From a checkpoint of a small transformer trained on Wikipedia.
Training: a variant of SOAP for these matrices, 261M tokens, 3977 steps.
Each number is 500 + 40 x the weight over the matrix's rms, rounded and kept within 0 to 999. Layers, rows and columns count from 0. Numbers have three digits each.

# layer 9 attention output (transposed), 512x256, rms 0.0691, rows 7-63,71-127, columns 192-255
450502496462490577483499498491508472530466498546523480520557568457477547526485437490518600527537511536589502524440517484527481447467410567536483497435530511547490513534424541479525527517553531
492495543536479494543527487537516473587496493505515511518520466448465503407502522471522486493538557505435487469546498519572563533557471439523490509514487500470469480526537471522500473514524542
487496524513470540512546531563486483530519451566534461490521459492508548531485471491534457499504502493471474494441561506538514443451508500520495548487493472406502464513509525483521533519511520
484515535432428491467517440522457493466473455478569481476496505545471428479486534506486507448572442522561487467500504518507517470458489492514490512520501486512513507491527498481480465501526425
441444546482445487547544451518482457486619516426451502534532481485476425530441501458549544504510561520462500496445542474498443447507514478560446469478544523504558444456508459548494540514514479
482547444478514533527532448495509497462437464536517496540545507478507459380444485493515446524506496448465485482490520504589509505454577500445481525496573550521506529513485594508459529473481482
493504566527487555501507497505481497529437477570467514552475483454503496475529493497552497461506486500544487467503490498503534436486438503517492501513571477506470448494545548516460494479523512
451535488485561481516489453504548517459436499463441519501513492472486569403439507530530519553520470503513473530457525457543519491514479536458478493505507485500541483540507484508551510505485438
446479479504462487474553500481529502405438497428469488533497409541460579497505531477519433521472516537498541533554505523455478490529432483567506483409488561592456453505441487448534456532536509
430487483538492590503524546454557521539525513495495509493526509542501452508462491479513534507487506458427494415441580465494505483501482521511490548473468514481511468519485626444529515515488525
520450503482512561500487553492544486477491465503462493519516463485515500473433457489500508474466534501495494500540517517495513512462494552496552458538519472436488519507475492421504476515503509
497524556526452473560556457511504442547477469534510469510507501505491516484536458481560483479504527475525426493504439498530575524534426474439478578459565511467524514518463481493499502469526465
481517517537525480501492542506518514424483524436519514509510492455461484609491517482526487499498556499490499413465477536473517524439523492498576539477521512590522541524524495505549429463473448
581504576510495498479523458521438473499539518544536535507504488488493489472483424527482495566507508464523503563497463464548531489477496479500526547569607491518505555521537526450581562531501422
480424468522437549466499426539462535477493546555439493514478462491500522456486553512582540526446393529490497498562474437503477533540453458587469498463484511518502522480528520456516501501518454
459464454524546453454535492534523573487440499554443499538459537458507484495511529499459541512500554477484429451457499515590533521544473570454537474402453528514480454549543481490583531505539499
516478505457502450448563600503478524471509492491508521444475493483500498520469502541415509526501509479504492508491473516502595519536463487451533468480387478500499470477442482527592513525499473
500562476435448422514469466498555572452541505518480483506465461516508473569511505447526474461459470487493525519463484487522462525556549538490500515543486518469547478507499543531514500524471572
499431548430476475495539523570456570487515455497553538483516490492512572506466507446540495509542503470548468527537489480520482505478491550450479538483554471536509538495526461485510491487551478
507470537516548581528577499511544496504497550472452535487481467459492427475510488471522523566577517467566554472550479455464487455438508530485511528489547519524480463538444507542488451497506512
504490463534430485419500494481546466583540565511540565472558460466507485495484488526490482432479504422530491484533489520474480496426496554485522533473539535459440473457474528456512486463502499
450507521527465477471482476541508501495483487494527555545536465486486536427507521431540515421505490523525520508484556441427454446476486514494433526524509440516557428532491424523403550488524423
505515533529516470476468484442494484459504576473495559509471507481571477538538534472551435475464510482546453546514541569527540484476505391508431521518511552501553504459470467468506482430484515
506515506508590477462532510617484543514505534515516486572494518527502455385475497538484477496457504491584536500477487440501493503502498521514507469573554475576494510522499501493409481487538394
478494525437533547449598489504436508534464535479471495428480543462479524545445482522526478466556540487535495524501508457500531465461493446510471523509491537535485496497490486496516501485525493
523490469488502441453495498491509431522516468496485522482475480508470490533394542480421417550531504490578519451476519522479534492494475431480499437522443550550465558475492484473517536487507528
525492513439452430467510469545546532559494536532459515457437506526483452484528517466506528580510514507488508518483464443507447490504555443514492536536482444548495551431474457475431544449445448
477471442534527503474579472528586518523535510506502473465523541455505487542451519435500517545454459535493466495441475464505459494478503554484535523452545471571512465464522551482571485513434521
518522465553500516456453506533463456509427578439511481443496517536444456424474583452457487503491456499506492469570489504447455486545520503466490507492462491536488493461498513426512482557461549
479491484504559451479500514549545392532518480507529515459574518470458561526596508532453550479575471545543551483444473503552486525467555491480448458490453475449465479472522561513484524485477404
514471482520586610506468502512439560549525504459460519490506482485454554467488459576535542541445557475496516492548502456538478475528477451484539448480519551481542481522500486492442529507475439
562472518501499470528461522459511443546499472507602507472499529519480513548553485488490448510512499516530520495495538501477554476504502511469487538523509490411532560506548522456543470541543533
496492505491586576554558556446516505528596526527493481488519539415498439546566518507443444528443518497528490488437513478476542552484505453501491469461468453472537439436552484515509522465557485
455468525539523561500486469514526537487455518530515491474521501523498499421491542522503497438489497485456466526531482549486520499519479507503529517472412530470514509469494490564496502496533507
548476514491509481496489421521429527481498425475364471513423489528592467510506545522402473473499529499429471496509557445498482523471425517556578515481524459474508519504459439501520485507524492
501483513518473474465542444475450503515522486448488469451527450477546504542461454477446493482486459543580472497514423521531480509580495458520552405548441471562544463545499503510525498512495487
465515563503472500591507489527504498582487484494530448469464477462639503482486500501445481522427480476441500466619538439465472501614515472501476515520455509480530499509486467462483517544452520
418515489508553530509489551488458502484467513495485482445505497491513422514509474468527510477480455475554472440517502557482500460502509461512485561558521578445500526597496503501518489492486522
488498531478492568562486494510496448474550451511488494491533536514516522433458479513516522545487448476506548509529519506539499522477543491473448465501532461430436560531487485475499475507524519
541517549480531470511520525520544573490489513479447538495524494470528432525485514519519513499560484499516497451456462539475490435463490454519515532454479519487495466518468519471525569506541513
522523555516557548519472512504466474470533497530528566481549537540502482485409437491465516448517572552536532537427508472466493482503465532497450507528462515488580585516531518490558575449602502
431456467472532419544499507514464479428500545455500512566530493514523488440470474462476473523480473490537537503396539499488542463511556465507455443452459449495493544497540471477464467539499543
482507471545449486469538481511460504501518504524500499589473448451529551462447560485516543542525489523489468535627572500534453472433503446546473516470445464508477461545543505497423540478400514
493508492562465436527499437538473509519527514421509418547524454514467523592482504546487533493517544455512479494446561493523472543447508509551516429478547457529458554524491550499514501556585526
539474527433509470562503453456502515484492513499510484511498510471565431483456543480591467513490556534476441507506508445494475458497501536433559525542520491566524486620503511470487522536505546
479528478544472485511438558478498576484562558545477549514465510525511516501470457509544489546406443463485547514519525481494571446509517482405491493485546484535526545467555464511518492507512492
473490519517502484503537474488560518523535459526473460484493480505460504474495441453506515577507528468470472464395560497515475512534479438512489511490562436540570437496509524508461506530476542
477479530474505456470513512442581347516494495563543499432511457504507495519516547579486532537511446497480467506541519501517592487479515449541540505476507496529505454443510491490485495540508484
482434465534570474553470523544479529490510476482528552432468408507493532514500517472424525498454578485544493466528513514529421505561462516501512509487470482388446523535546473504469490481496489
461521481538480472422445524518508506488504542440459441491471472530447530487534527512452509497461478477476498535493477522458501495514541468536547487507530546581544466529534529495459479522473460
472480478496527468502488574507521468496489492525514485400479541517423595422473545577490541435583467478486548483535460469455554537492565501494490510389460487499422472542504535546525440474494425
525474510526553489540494532497552632467501462530493530536492518431504501564554450556450519545517491559497479424598478463510441488512548507505569452463511486553532536434546529504485470524502511
491504442477554431514457503514501517553487543533487470474497508568522545471528486487542466460463516473533468496492497483505514542507526488485532484512515507487438466600532511559573511511469476
469546533473556511552506540492448591476464485543485449516545484576473531569508497498507537578480541503473517501453537462477558517515506483521469516446466447457495496536479453523485492541570529
493479551503471515523509574505559403587551425493507474517480504504466464539606426559491440465535490457521541500470545436441529474530496449510503510547482495497467530525543532482521482463506519
480513492530491518529503499533513501551513530528472483474542486562523526548528479488510559496477466497433464505502553470482526507554481546511440524470513533516522551460562504560484519509465457
531586456492459484440523520548481463506508518454521524505483520485436511522497472500473475468491483530449559545528462511498487521481527522538490528500540554473553573473474471503582468478508503
522488457519458430537433461450523491509514509446539491485404495576444429447513558476458506501511440560444415553423541537501547517545441469505509486603478506495463509465521515557500512486482470
463473512428523514497523440467439499404474505448507532576506575510478493475432527539538465485447405539501531574467556462482461495452486633512434515485487497487462481567454496462469526382492465
426430429499467497478467477511511479421489544526495577487467477483532471484539542523460522455480461489534546460542476482505493581543458482577488491517459475536473568472476500516465449540524449
543519433526568474556441530548526585535544504514435562542549492472532551527479495523514522532468478533527484564416516524436489489518507571509598473494470504513456455473460527478523493528387578
503504517496534507483554554486484537530472412545504501460472495469503522492504506554448508451496415534511502504601463528559502585463524532477556550482389469532455487464508515478482474482506459
501478493578459493447485504452490547493559508496473544442410495601487496546593495518521515556543484470512489502526432533489559455615477523550539496578504522516482509463478477527502510484520516
478472519519469490492499500453487551468551468456525520508562564514510510473463499542541503463475523488491518489483472508476472543462576511419564468457526481447477573611477471425489491519519499
543463479519426563478514478507438483539532522498536403504515547537503438517530496482425424491503562517507497513493459504476477502467557453510512541466496542438378454479456513530492496502484506
549462504481469542561470515482447398530531443562478511474497547545505475550531477453390491435558503494548417488502416544464491511515461466461539468514468474483524502550541550463463494496477505
532481522458427437461591460570456456439491496502537432512527578475501495479495507524443463504522456512586500589416441560490487557535523505469510487414477472534452509487510487481464493507502465
473569518494464537548533473533478525510503522496565497423557527500537543455552505521457501582491418553459526510432449482466507457507521542476425550499463472550485500480568494469488552494502500
496539511447546499546451541490566530448527515451491533480510496473551468515477516506463538501469450474537570467465465472493383480429520514471494445580522495535484542529554493513455536543491554
497511460537472499476497469565460509551424467533438514491429548493509424449531528478503476493511467454494510502523508518556517524506461456506497548477434477439500497489440435455477506571483496
468488403526466495524451506453496521503533464489491501489503462555456518504500589482571495488520496531488496492510547500495575475452487549515517517473424517493500512478479516549529524480562539
529448490549564479583492576424542470425557469557497535467473553448535438536531449505453406484538555480471478513449469557505566479487534450465478496510582484454480517414546514536483512527513454
574486470494454501536508527488475433573529478450466499454563489459480494506522481483536454454550537559511463560474493482463518545465488486533503539540590542487522554519429539446502519526463515
480508485457507511558437461515446482484542460551480444537491549489444510462515535510528472536508527477475512459510550528486477521557475507453455503512514517457515597459517509433406546482521463
546514572556457571507531509483443482521455504466478483516509501419545501480470526457446517496542453532497521501599446499528549468518483488470572486538531445531486472574492474482421568462491426
566507422595509509474468448458545445526448543486542512535511463564386479577475492522439515540478470550461500428508515512452526484525434487532544498482491489515506457539518539474523500460489556
523464473490510429469431419523431550513483488525534521535530482544467560548524579553447527472486506539502465479535490520532508450517500494453497448455440531454514539456526533518502503506459522
541482506524562513510513508561472466464519498481486483557450499522513513451457503481534505556538642531477489552433519513516550520575572529494472437500457532529579515558595462528481528464440480
502487476431419472543486477502515427511486513518476506454515553543514546500494457542471540534485483498504460547514412532504533528515545526531467521469471536543543498447486603521540474525522535
487480456488538485519475585503529494493488515540565484468514514523439559539410520536453525583566535531470553497506451470414526470466488599449515450444500428505557520480521533477524515508500536
484495463486468523500431506478487520542432483477445513504487560617494470418498543481521596480444535532464454486467511477523538524543504589478474524492526490487516524517494543532499533489435514
515530496488553486463482484478460525470470539487568486490539526580547480470523488487469489473498498547485480478520522565458453495560490498516566503517528488487462443464496498514535492523463520
481435533531551547557536490510474531453484532489498524485519492470527449466585496478477534524532492515426536535545477452551402510555539482545474547499474464507530426486538505555574454506555539
464436436543527550539509470529461488454534438469542414492581499436509488496502519503454477504489473493474498539489534521472503490557538442541458470477474530441466426484524508605542513568492504
519513521496509501485490492448458511465494544496472455534470526605491461399508482509537458479502472455533462504570540464444549424511427484460517479500531528448498551528508484493423474472554510
503514458523504406517514528502490541546553504513493538537528452490488563524487531536500537437497512535607459463483521455495464509438499461578480465416491455558444516505450488490510464538600423
496545485511425567489476479459486559571498493508478492519450485457575428481477527440516499445455530423477465494536510463478435501463491406509526488508580512529553568581527484465516504453461505
433520540490435480557552434452558521458561522518495413547505545511485410500492491425541499421519462474442491490441488510530510528498466560559546578535514451526523498498540503557463496501453518
492475511486438561466483482533460487587554468492506548516525494558569479455543467484507513430512478486507542567572438496523477556461506493481511472499520496566514448508494513506537496543542485
497469528434513475431571491464431541435482461467492522468432511582491510436495461526497490536506473530512558538531559529488456488493503519490430465554476528526551521510515508448474423517449495
534502506510477495484500484451456490459502465484486497449538535486477464447517474460523455480498548520478517444452474477495459485491451490612460474518544519553480472436509553434479501528529513
477543538512523519491464541474510509476488550601537488405491502483522523510512481521534465453582457525540516597594514510516490453512570527437482500447430486469538453521607537460483474494454556
456468477517548521480475505526593530549464432528469522461451502533526476505537528509475526482549539500478473507497587479479426514531485518537493467459564494494458484567469464523451504473453471
505459490477557565464510454501506526455509513462456502538468545469479541542496483497501444548502551471531476527420485492514395549469475491437499504518607559530488496514528573526475542412472467
535523439505508568516534523481517590462431552445465545534515481454529481546524546537404478511547502509480519505515415472469552517435521526468513413518517545580506535475516495529503532522507521
580473468490492419427540521494567493470497505510510491508552441477471467506530567501399523549466573515540457498448441468463513510555523451461484540485535506554569468500529515470479475466510516
420499472545506560468506477501530484527433477523560502473484442546417532500597511495532505533507482486542516482562507448535507460583548438480501469542527528481438517442464463513448473465447467
496557509541484454480545483504539499597480493433435402522481506515468524529514489485518457519488425453466569423508507512450571449539529455512493528546531528502459431486513514462515462557470506
497571479517478577499519450458526524509513507560535490440543481556406466532512566481514525425490481486540469415577503472572462434497465553502483475549550539512559476497473573473491508473493533
447476529500498502525507533582569559512503496570434493436524517523512508594524454534495510494524535519495469441464443548482554478499527482502563467469527564507461520390459516466512503525567458
486500482456497528507462539521573455486508534475458502507497503496503613488524477476506500505537504542463520522573424516538566479597460455471478510465522591541494474432514459510524486459452523
464506524481514488456493532547463521482510511524522511454542507540453507586487498503416504538458497488561530485429431492467462504429474525491442428427442435413454506494534493480395488510504490
511500519538457522464529446524440540539458469459497435470466500558472506557512523486537525531549491560517475489500539521520501533490486421467479442461455484457511540512414526489511533536468510
466518473488513473482482555528442535465462581473532459562498559534470454509504522540454510488505488493510462523527525521449576468501473521513522435495555567464481487439497500457503487485529469
499495581524433496467565476529441549544553467467411456575472511412482532462520449475577450469418491480444518459482492486572520503543517574473517482494405474454513543514407530520517460514576483
583561473584466521478492470512554543596538509468485530546478551488512411452476497529600552502497475503478463604446532452526561493471544558512487510526490482501551474580442491507491502498533487
597557508512468520554473488463499519533442509492544505470548565525534538497442533425425483495522464540518491514506507472524459536549430533435491525536489479541499594426443528529525509480508523
516513435487518522527497463516517507488515481526475495480486463454496443567510480524459499523481439478562478498537558546516385577515498542483494497525484560464544553502453489515490554567478549
542503484530488552442511502525471411542470511516492554523561521544466523426413505454552508419507523418539491503523521496503458557451472502530507536530487496465479473550463443440464519485509549
526485553499474496516529442577514466511506467524531541537483469472505417502474505547445447474471502466492499519530512563459493545455495540553486516496517467537539467447450443444510521510507443
520477555476487465433561467475548435474528421468597492494482459432457413528561508504430493448495458505528560461486537506465446459472539523428499511530418486473529436408560502477542482451535494
484446429490538590503483489479513495421447572522511461486575489535511516482473518500470537572449470486520474505448505519529455504383487491546520513529551474560469387501479513505496471492484431
540506482539504450449466457463503538504517447466446449450484479458417452483483543469430518459456508484467485467540499486548438543478492518518576477399442455486429445487459548504509479526529499
524470571479527448544466477467519593496566501496530490450543413446523469558498495513525467578479535479570461488452553482502449535476426449478488480496484454427432424530527485559436520569527520
# layer 9 attention value, 256x256, rms 0.0691, rows 8-63, columns 192-255
551557507534481521537450520493518506537512478523504461447487504515532482523509510465456462497496517514489455485492475502557526473550474472501501495468519488517502502470512483555545481542506518
572541522560460467526550481489518499539506494482523451470474558525512409515465485471525510494545535465470517530538506503486513449449517574438529444484493498506493495512499519467496534484495536
441501559494463548520505484491524480496454496461512504428534467497495504481504491524457443479517485463483510457546507503480506509538488418483511531473485467492525455521517513519469500568560458
559512532456510419531465487502500525518514571526511500577541503530539501440482452471472466558506538458529495493478490496517535475520491525512462513491555494530494531581513542513464471510546493
544523574443453500481511435522509432544461495513546491507510473490481537480437475414480507470466479545455482510505542488458507501457454477474518486449503529517512513553514502470475518489503476
544515498478481455480469506547484470534469518501512492529469458483461460519478524467447485469491484513540429528512480528525505526517488512533465526491462466533478499461461525535518495516488495
488473457476511508494490532504559532514457463553509514511478470441492502500469543473566552492449513493506502439537524455538520478564498514504438444514491485538515530522545507479502461501498509
539555483511548459469472500504502494474513519506514473480506473517534505468524502472603499549531468462456536527453524525533547551467536538514511478535479554548492537524472507507528579520515476
489538510554569518475504522459541525539490539504528546506501475491479505524515493461561579464463514495496500493504514466539547465481522474511479502523488513510526540545530491532548523406514521
464437468520493538503442479518500505535505492488470507544468484478538475530496485471560486416486523493508479491527556469539471510459515490498539480517535523484508457516452465456501473473511498
509530455514454532461527492471521490561519508508538514507503498555486533482509451496496507541543531508470480506514543493548570492548525507533503507480519486391503483517506512468486489486531506
487476487498511506432523468491478527520544491493533448524531470500471547481508520561422520491520502462503486489473567435483490486493562520497511486501561485518535517470543564538529448502484534
534477515479530558529565494572520516460453479425508494505494544467516505479528489503496495474544486559430503480475461520511423528500522441457499507552490483545497489557528432546495510443463520
537481514482532466472513500489476498544434533519523510495509523516523534507456541477534511521516454526530484550502480496553480498492446502464525456526457516552474464596481529472441475465488524
421504514491493529542507449501545492461510487491567452506470487545509459527541504498567504526495510502438486524571477478541466475538498507513465499581499505568466494528487520537494474452533471
473524500523488502521565498505525502480487482458552535572458549485536498493450440476510521483487500462509486501462472520524458449497478493520489541445544484567490443481509507531513511514513521
511494441474511448484513509540545500483531585556509521467524469492496508472529479512528519555493554514509496540468480520507507487434486515554490472499476477498525537467514499475545552510490538
454488518459458572536527523500511533542531511494465458483492540473558501479525478479519475497501524493475525536526492451529441513510531479478504508524476541462493503443495423565507475491445492
443494525515477543536500522466533514518487512505535448452508484510451490505528468478551557486469530513501490493524476431493469520456512486488521531544507506487510467506530504484519477494488510
460503537463518449506455502499507551482491488491476494505542569541508463493512524500452515455512451538480512474491556496519485479497496438489501431485472513465454500417429530494521523554500515
517529547513485540460475529481523536472457505508435484439501435508468439465485503462508494514531539529493542467484502484473501519463487417530505462522525490497440559545515402442483426489478528
495471524462477514487511514480518506525471540504487504439519498482523509541515502479545507488505423494422392521457531485467446476538533435524408510505548556450470463532470512512467499513510427
501451535478455466482520515502510494447548514556524502518472433432501524492517511517490411503563481483501501497485516522505459469510502480505552489483497521528480456540489465502519489556500518
465471540501427506543531495492553463496514453464471477533473503443468522484543509511500594485518485517468489523495490504504488454457460503485511531487478552522511542479468507490493558483547476
530517473454465451500466534499497504510488476514488473507449542473503518482480467521479512467495511458537428467463471491511526466483525498496507475463519504535525504495425454501457513501482492
523539542490485451500478552444477475478472537503454558511485504527491525530495464506525478474574514500506517460476493486492505469483494486480498520492533451522502484507506487444472503476493542
487509552502528487484513522463495516519494496470520510455488504496497477567501515480492549524447548492456547450447529529511544530498571482475460489500461508531478533458479462532543546533509537
494465525472509484510502437516490446425459530588485481459518502505476493496552494487529443530445473495466501495511454558522551544561478508445535515569544500411560520483460470524574469483486501
520500463540460441496481524507501491448493530501552516474540533496452485450490486528476551503505501501507497533468497516495544473540460487506542546491468491506434470455452537501461517533516507
549428459485496503461465549454487495512423516515468525478510473456481490493522543562446428536453518531565532551489455523484490478504495508453518499473495459490472517458510481421539474460527499
494507456496525479559529474510510515480481510459493449484502551447473473484481510536503524478492492495461499485467486488520458476487512519587515466459501536435501506514550490531509519407434494
456449415494444459515462503484492439520495515517542513495597521467480491579516493552518546462460520499510409456497487536511497436504526600481490543444501529479479526533504547567538567479479523
511500513561490489545498496526508533488482589522497452521498483548463523538516504513486450492441485503483484552518498537522522459478480523470530520519533523502467543517496506505497448471496517
515477461515530492511506470547465459554510490418459486545493497491467501509491512462546492522418517511463497504487515523518507529456476559510478504496532522492466536526478503480440474501563508
520528520412533485490498490479433458486507525484492486540521492461525512477508520509513470540526480529547544516472470515505507478520529459483543538505471499458490454424467496440538537566546500
451520512557472537529471531437466506482499513465521503470488513517521479435503518472476460523527478525521520494472504547459563494524491518534517510488488386517546500486532468495498523537522473
481512512519462488522492538566554470527517535547504493501504503509458547519523486496542483491485460478502493495473545468501451494545488466519529542511470508465484479472489471484452473448406538
483488471515487489509473466470482511540521516498493519450463491475509549487497484484527473465478489468484516506544504468495453478478496522520532472504491512507493491448477439514517490474483540
472511520486472530527483503494542526535512501501467478501479541565541511494392522540478477446507507465427495504482495504494538501518498545519467505486515453533540527482561499489487524517567492
471468490438543498509480547532541532509488477507517522506477513506479482496497513539434504498471472526482490512429494532526450482466518540481520476448505481488444506444489521486511469440473483
499525485529448479505513498537540520480493458479500518472495483466563474496465417516476531557477517496530445531476495511403487535546494511471544522468504521512430445523547468510523506459435470
565541473546450529452464526472513493503442506431516530459523454478556487472512492485491486550519473465494498534474471467493524478482461512503476484541484480492529509524493565433502562479499437
510513493485493522502506509470506492498520527515470526570496529486458475481506465505505476556461492507530529548446546547496452442414484480519483513528469500447516575568481473441468510519560511
476528498513494564566505480501579534515500470467438486486454452463504553481548531522572496511505529468506544457579517532482505467588541482512446480520513510491514472478498509469571462459430478
555516498462533492527516503486539489477485540450486548492481476450508502491506520501522521510489546490442538471482461510462474503556487542550491515484466537548537469544544434439497498401515502
538527537482471518500457473435569507489500484509507503507443455494513505495490504520543492554469485574485502515504475556515476518435480554497472572497436483506524493551490478542493539473528537
587556458519565450484512534479475549506477476523516540447530525564526463470545512526429492523581545518538469528509561506447496545483514538459533540505541461556521476506520520483542518477477499
439490519477557545513533476495476508480483438473498488497498497526481569485524508436436513500486493485473526480511510570423462533499478478436471498505473502504461500445514459527520430509502546
458438536515563503497475427497474471500512504531511491551501451516510518477528491511538491505495502489504484477465533502503511472463555464523499520522531518484497481495544447496476493550519473
494446535527509468488521468530481464520498467488536512502507544534498537483517504462532461453557548529458447545534469458512532485497513459414531498498491484570445491480524512536493499484499471
496498532473504465525440514464475490492518499501495483493416531537553471519519530521519537510518436500517463562499465528473570523513485542447522536469492448503572494535477537554530523501474474
545496456497497523524524491454439500473516478477503523452497494471477530486518511496488566508521501491517503550532518487543496466523468497525525502458537493534522517500480511506478493486503563
498553506518487515540494509518505457526480582489432526485468524510503588499422495555530511569511524493488461530520530529548518471491460545536494528480531518512510596523531532548489518488496504
496532508531523481464512478510502503509548508516477592488499534460497520506539555515482471438532486512481492450498456535508483523563509527485512540431455516472493545545511488552489557534489522
505517482465545535431556528471478551535446520524482565530529534506497476491558495522546550490528465538540522542550472530496536489519501477518526525579567482500546533563514484544482438463477480
446491456478532514469502476494463461541493494470489492557511540545487535474551527495507534454542481523494549507527442485484514450518498501510521516488517537472530476461503542454494463514475487
# layer 9 attention query, 512x256, rms 0.0711, rows 128-142,192-206, columns 192-255
491476536495544510482508505455498528506490485548486503514528519444501467510504457519515522464520464489498530520458511538492531487489512500466496544509517524480489485515491516451526444535510529
509473471509475440543452520482481521488573484486466504522486498514509425534533531486508542495531457542463524486526526479480492488478539497521469532502498499511473535479477527467521495527508536
476501534484567495474530480487487514496497507541473498548498506482472509529516522513488480475515441515499478521453531545527441511486427463488517546506514475520491510564538535518501502453527501
463505483509485437490460503508505506522500522518528524508498471486446549483490485458472524484523516479524483505503572506488458471447487509493510461542535495544486506515482571449485493496504571
554455451527480497532444500490528476479479536548566439540518486483520456461474525498475468497510447522485465498504485495519487454488463507499586547507480484519493517444496457546457492516453478
529488509506440467486512504536518497511530512506487487500493435527546421492515500487521526496508528493482497479506518484483472439513500507488479529496492542506529527482494466511508495508449516
534512488460493537525456462539443502494521497501386509550492541487474488471444534503478552497511506502510426527491520594449461457485465422459484581461495532467480503486511551442536454512547517
530478517492543488551480435495497453566492550490527520532503497484530497559524434518465530444512536470559496590604460546468519496548457479576461484526394523502483503518535470458470501522511488
487540495495497530518421508483481472476500516588571412491468461471494567482505474512529521445545442432437450500497485441517533541473500468451549452486526508630461485519516512501500399500497500
506492451542495470502509558505481459416449458450512548518521536475469507519522527462466480495540547478493489490476483496468571525578501566449509434527484498465456436520516515523470431449544497
513462415516517452511442491471513525463520535460524406536487530508552478511490529555426457449490485465489491488546556472429475541502510486537527477470523481465518478516502490446450444523551450
511493512489527527481473504484486528499571578446506504510504548520484571475498505486502557481449501498508551493451538553484530543478445504521517456526478510498564449466552522532478506537569518
479450525468470511440552472491536515509501524454492557484536510457494573484567395462533423513453524433511505514553480490500484467412516551475527548546581559476466508565466447440472424441496497
520505444449481423491495562512485517481540544511395547477458499491549440489477531474425443463481546471430533516547599504442526531506550454455476483518564457436457502496478430558516528474440466
501486408530462517500452483507496484494543498496535544516501554468471449497463510524386504527454546572517477543456509519396524484447473499417494460455488559528527509445499511544504505468424519
509492498540485540480501560512506528543546515459467510557473493470490497569522509495559528448525444554471518497485490549540472490559491465518488503562474433469456447498542448458422484549540502
455454497490497470503475523483528463561517542538435507549472449489489495551447460488568465500481479537511492497531475522547505494513521504512494529502480459474483508485487457481502486512487549
440517485512543496524502547536495523512532494500521523511513498482466465505504531444524506487524520486488453515473512578505480480491480403494490452541473485502465521529499479529478513478488529
486513529443542482560494476496475442533519523512539516487452525525517513495457498476480507476469495507526495489506523527514479497487462480470491565508535491517500475557521538570432494546518495
476471466490491494564474584584533440451542531558463529497453463523513450556496450505481509507512589475591431505526570522446589490456483485492572518481509472544464484530450533507540497501450509
498509516487523490565519492485524520478501494518468455489534492500495470517504511508487484498473516483459495518455543506457527485471497503504534504498465576478510516502492570514565519503505494
466510467496454468483572504474471474502453514481477504537482440522480522448519497433558494459436517548497528503498494468469506487470487475508566502458485500483497542504480491457559461465497571
517414487500450409470479486543524532511512560533504515569451474531494471562456463518520451495479507468527511552478501529525542431435485479525518487484403503527516452474525518442473502511512545
499483479488515507447510517523455490457472512449528480571503474497554509490474509458456535531476483459431476505452509546519488567464459540493493446526473512538518461547533533552452515423488493
509530475490499507518469511530514449426498519517485522505477498510493457495505449539488491491528511473523497510482490561488540523519491484530498515506495523475498513503521532509474515486479513
509538563506540496466477567478450503576472479467488531514534561563486435509444471501516549515450512499528478478442474478517478496527492455518489484495454562528539527446539546464533473576448497
466552500523486467462548512466476526482529539457496533522531516539515510509488458482515436457491497494509510517484561458488542528518476506527529488529509563505561478480441500472461482510495481
493471550461504505461540465515484475504535526465512542453467537492508488480555481498483494501514467543522508524507529501480461423486517509534494453569478461450494486519527495493513517449486444
474577400539575525455538554517510507474483494475513493452479515461559469500479531475446509456476469445481515535531435534482556534539439517461520482482488480567496460506527520552487526469499476
486468531504527524474481481469519448458459443526518491546445462546484439444471480571468469533532530536500462498510450546480455481510519525501443504478469445516478544518542467549509523509506519
# layer 9 attention key, 256x256, rms 0.0716, rows 64-77, columns 192-255
513452516484514506472545538489443490573526529463453534512470502476516539530493504475601463494484450538474543526493558558533533472486506513511432473575467444466511445541562518430425524509546515
480494499545502543468520515577505518530475499522503492474524453461540555525489473459516491491485459498535507544484470475540462489510505484490571489567504496469531457543528528527446500573464483
509465519494548466456506517474526445506501481475517516518518535496509541509484532533497548460492542507488530504461468507524491488532502533484418462524499468467524532504562505489507489500482469
518545499502449449560479510481519455559517502503471523476515467460510487546491483475450513501434463450532509449517514496533474444474513494507481500513495464532460511513495512512489486490415502
481526525464514512532469544542529467475498533537538499523481455507505480480511499489548519502476499462475480511543501514497482490520461506499494462499510545482461521525479537493497465485468523
510535528514505532506527504478525524478492480452499523468515495496537531465447458480481521484425472462479502409506522503468516465441450480472553511458525552463556496509478489461483476505486457
530515477448509551500460507475537508496533512449513473514489438498486468509458489484530517463481489479505490484456437504436577511551515490496419428465513554468535463514509457456479545477506520
519417540513535450479500465543541496530462521478548495505447487458502532503559476455444557536450535543495495460470566531518479555481540549497498465471561509477504489537526512497471521454517541
472572502469514493528411503498527442489526509551460429625490459487504519421450516545522514472486491495478527501545478475512524541470514552458453522499487485530476485480447501492477503548475427
466473573524501474519536492472533440462503494517496531490487532527534464478532590511502461471511436448457442518525533471538522482467510441468561535451503513507517560489455470529499501514491505
489486466508424489494461390471487460414536549460432563505520483509445520507562463505500526406495461450415463515477505602504525537479489556524492496480484519515515496474487531560505456441542547
520488475539486582513503512575513467523466510455472486450466438525515554569569533494521514525523489482508525494499529481514443473563485525554493503567441507515382482523510478503476550584515486
511465514551506528480488518500550516504523461461531521491437481576529490478538502537514492554500476536480506542538462486505521481494491561542530498465529508478472568518490491537546530481454432
489493502481469545499523453535536507516490504578517478471507486558529492489520547568511514477522548473473485485466563526505496506498480492539611437457515530469496411497451515499440439543570575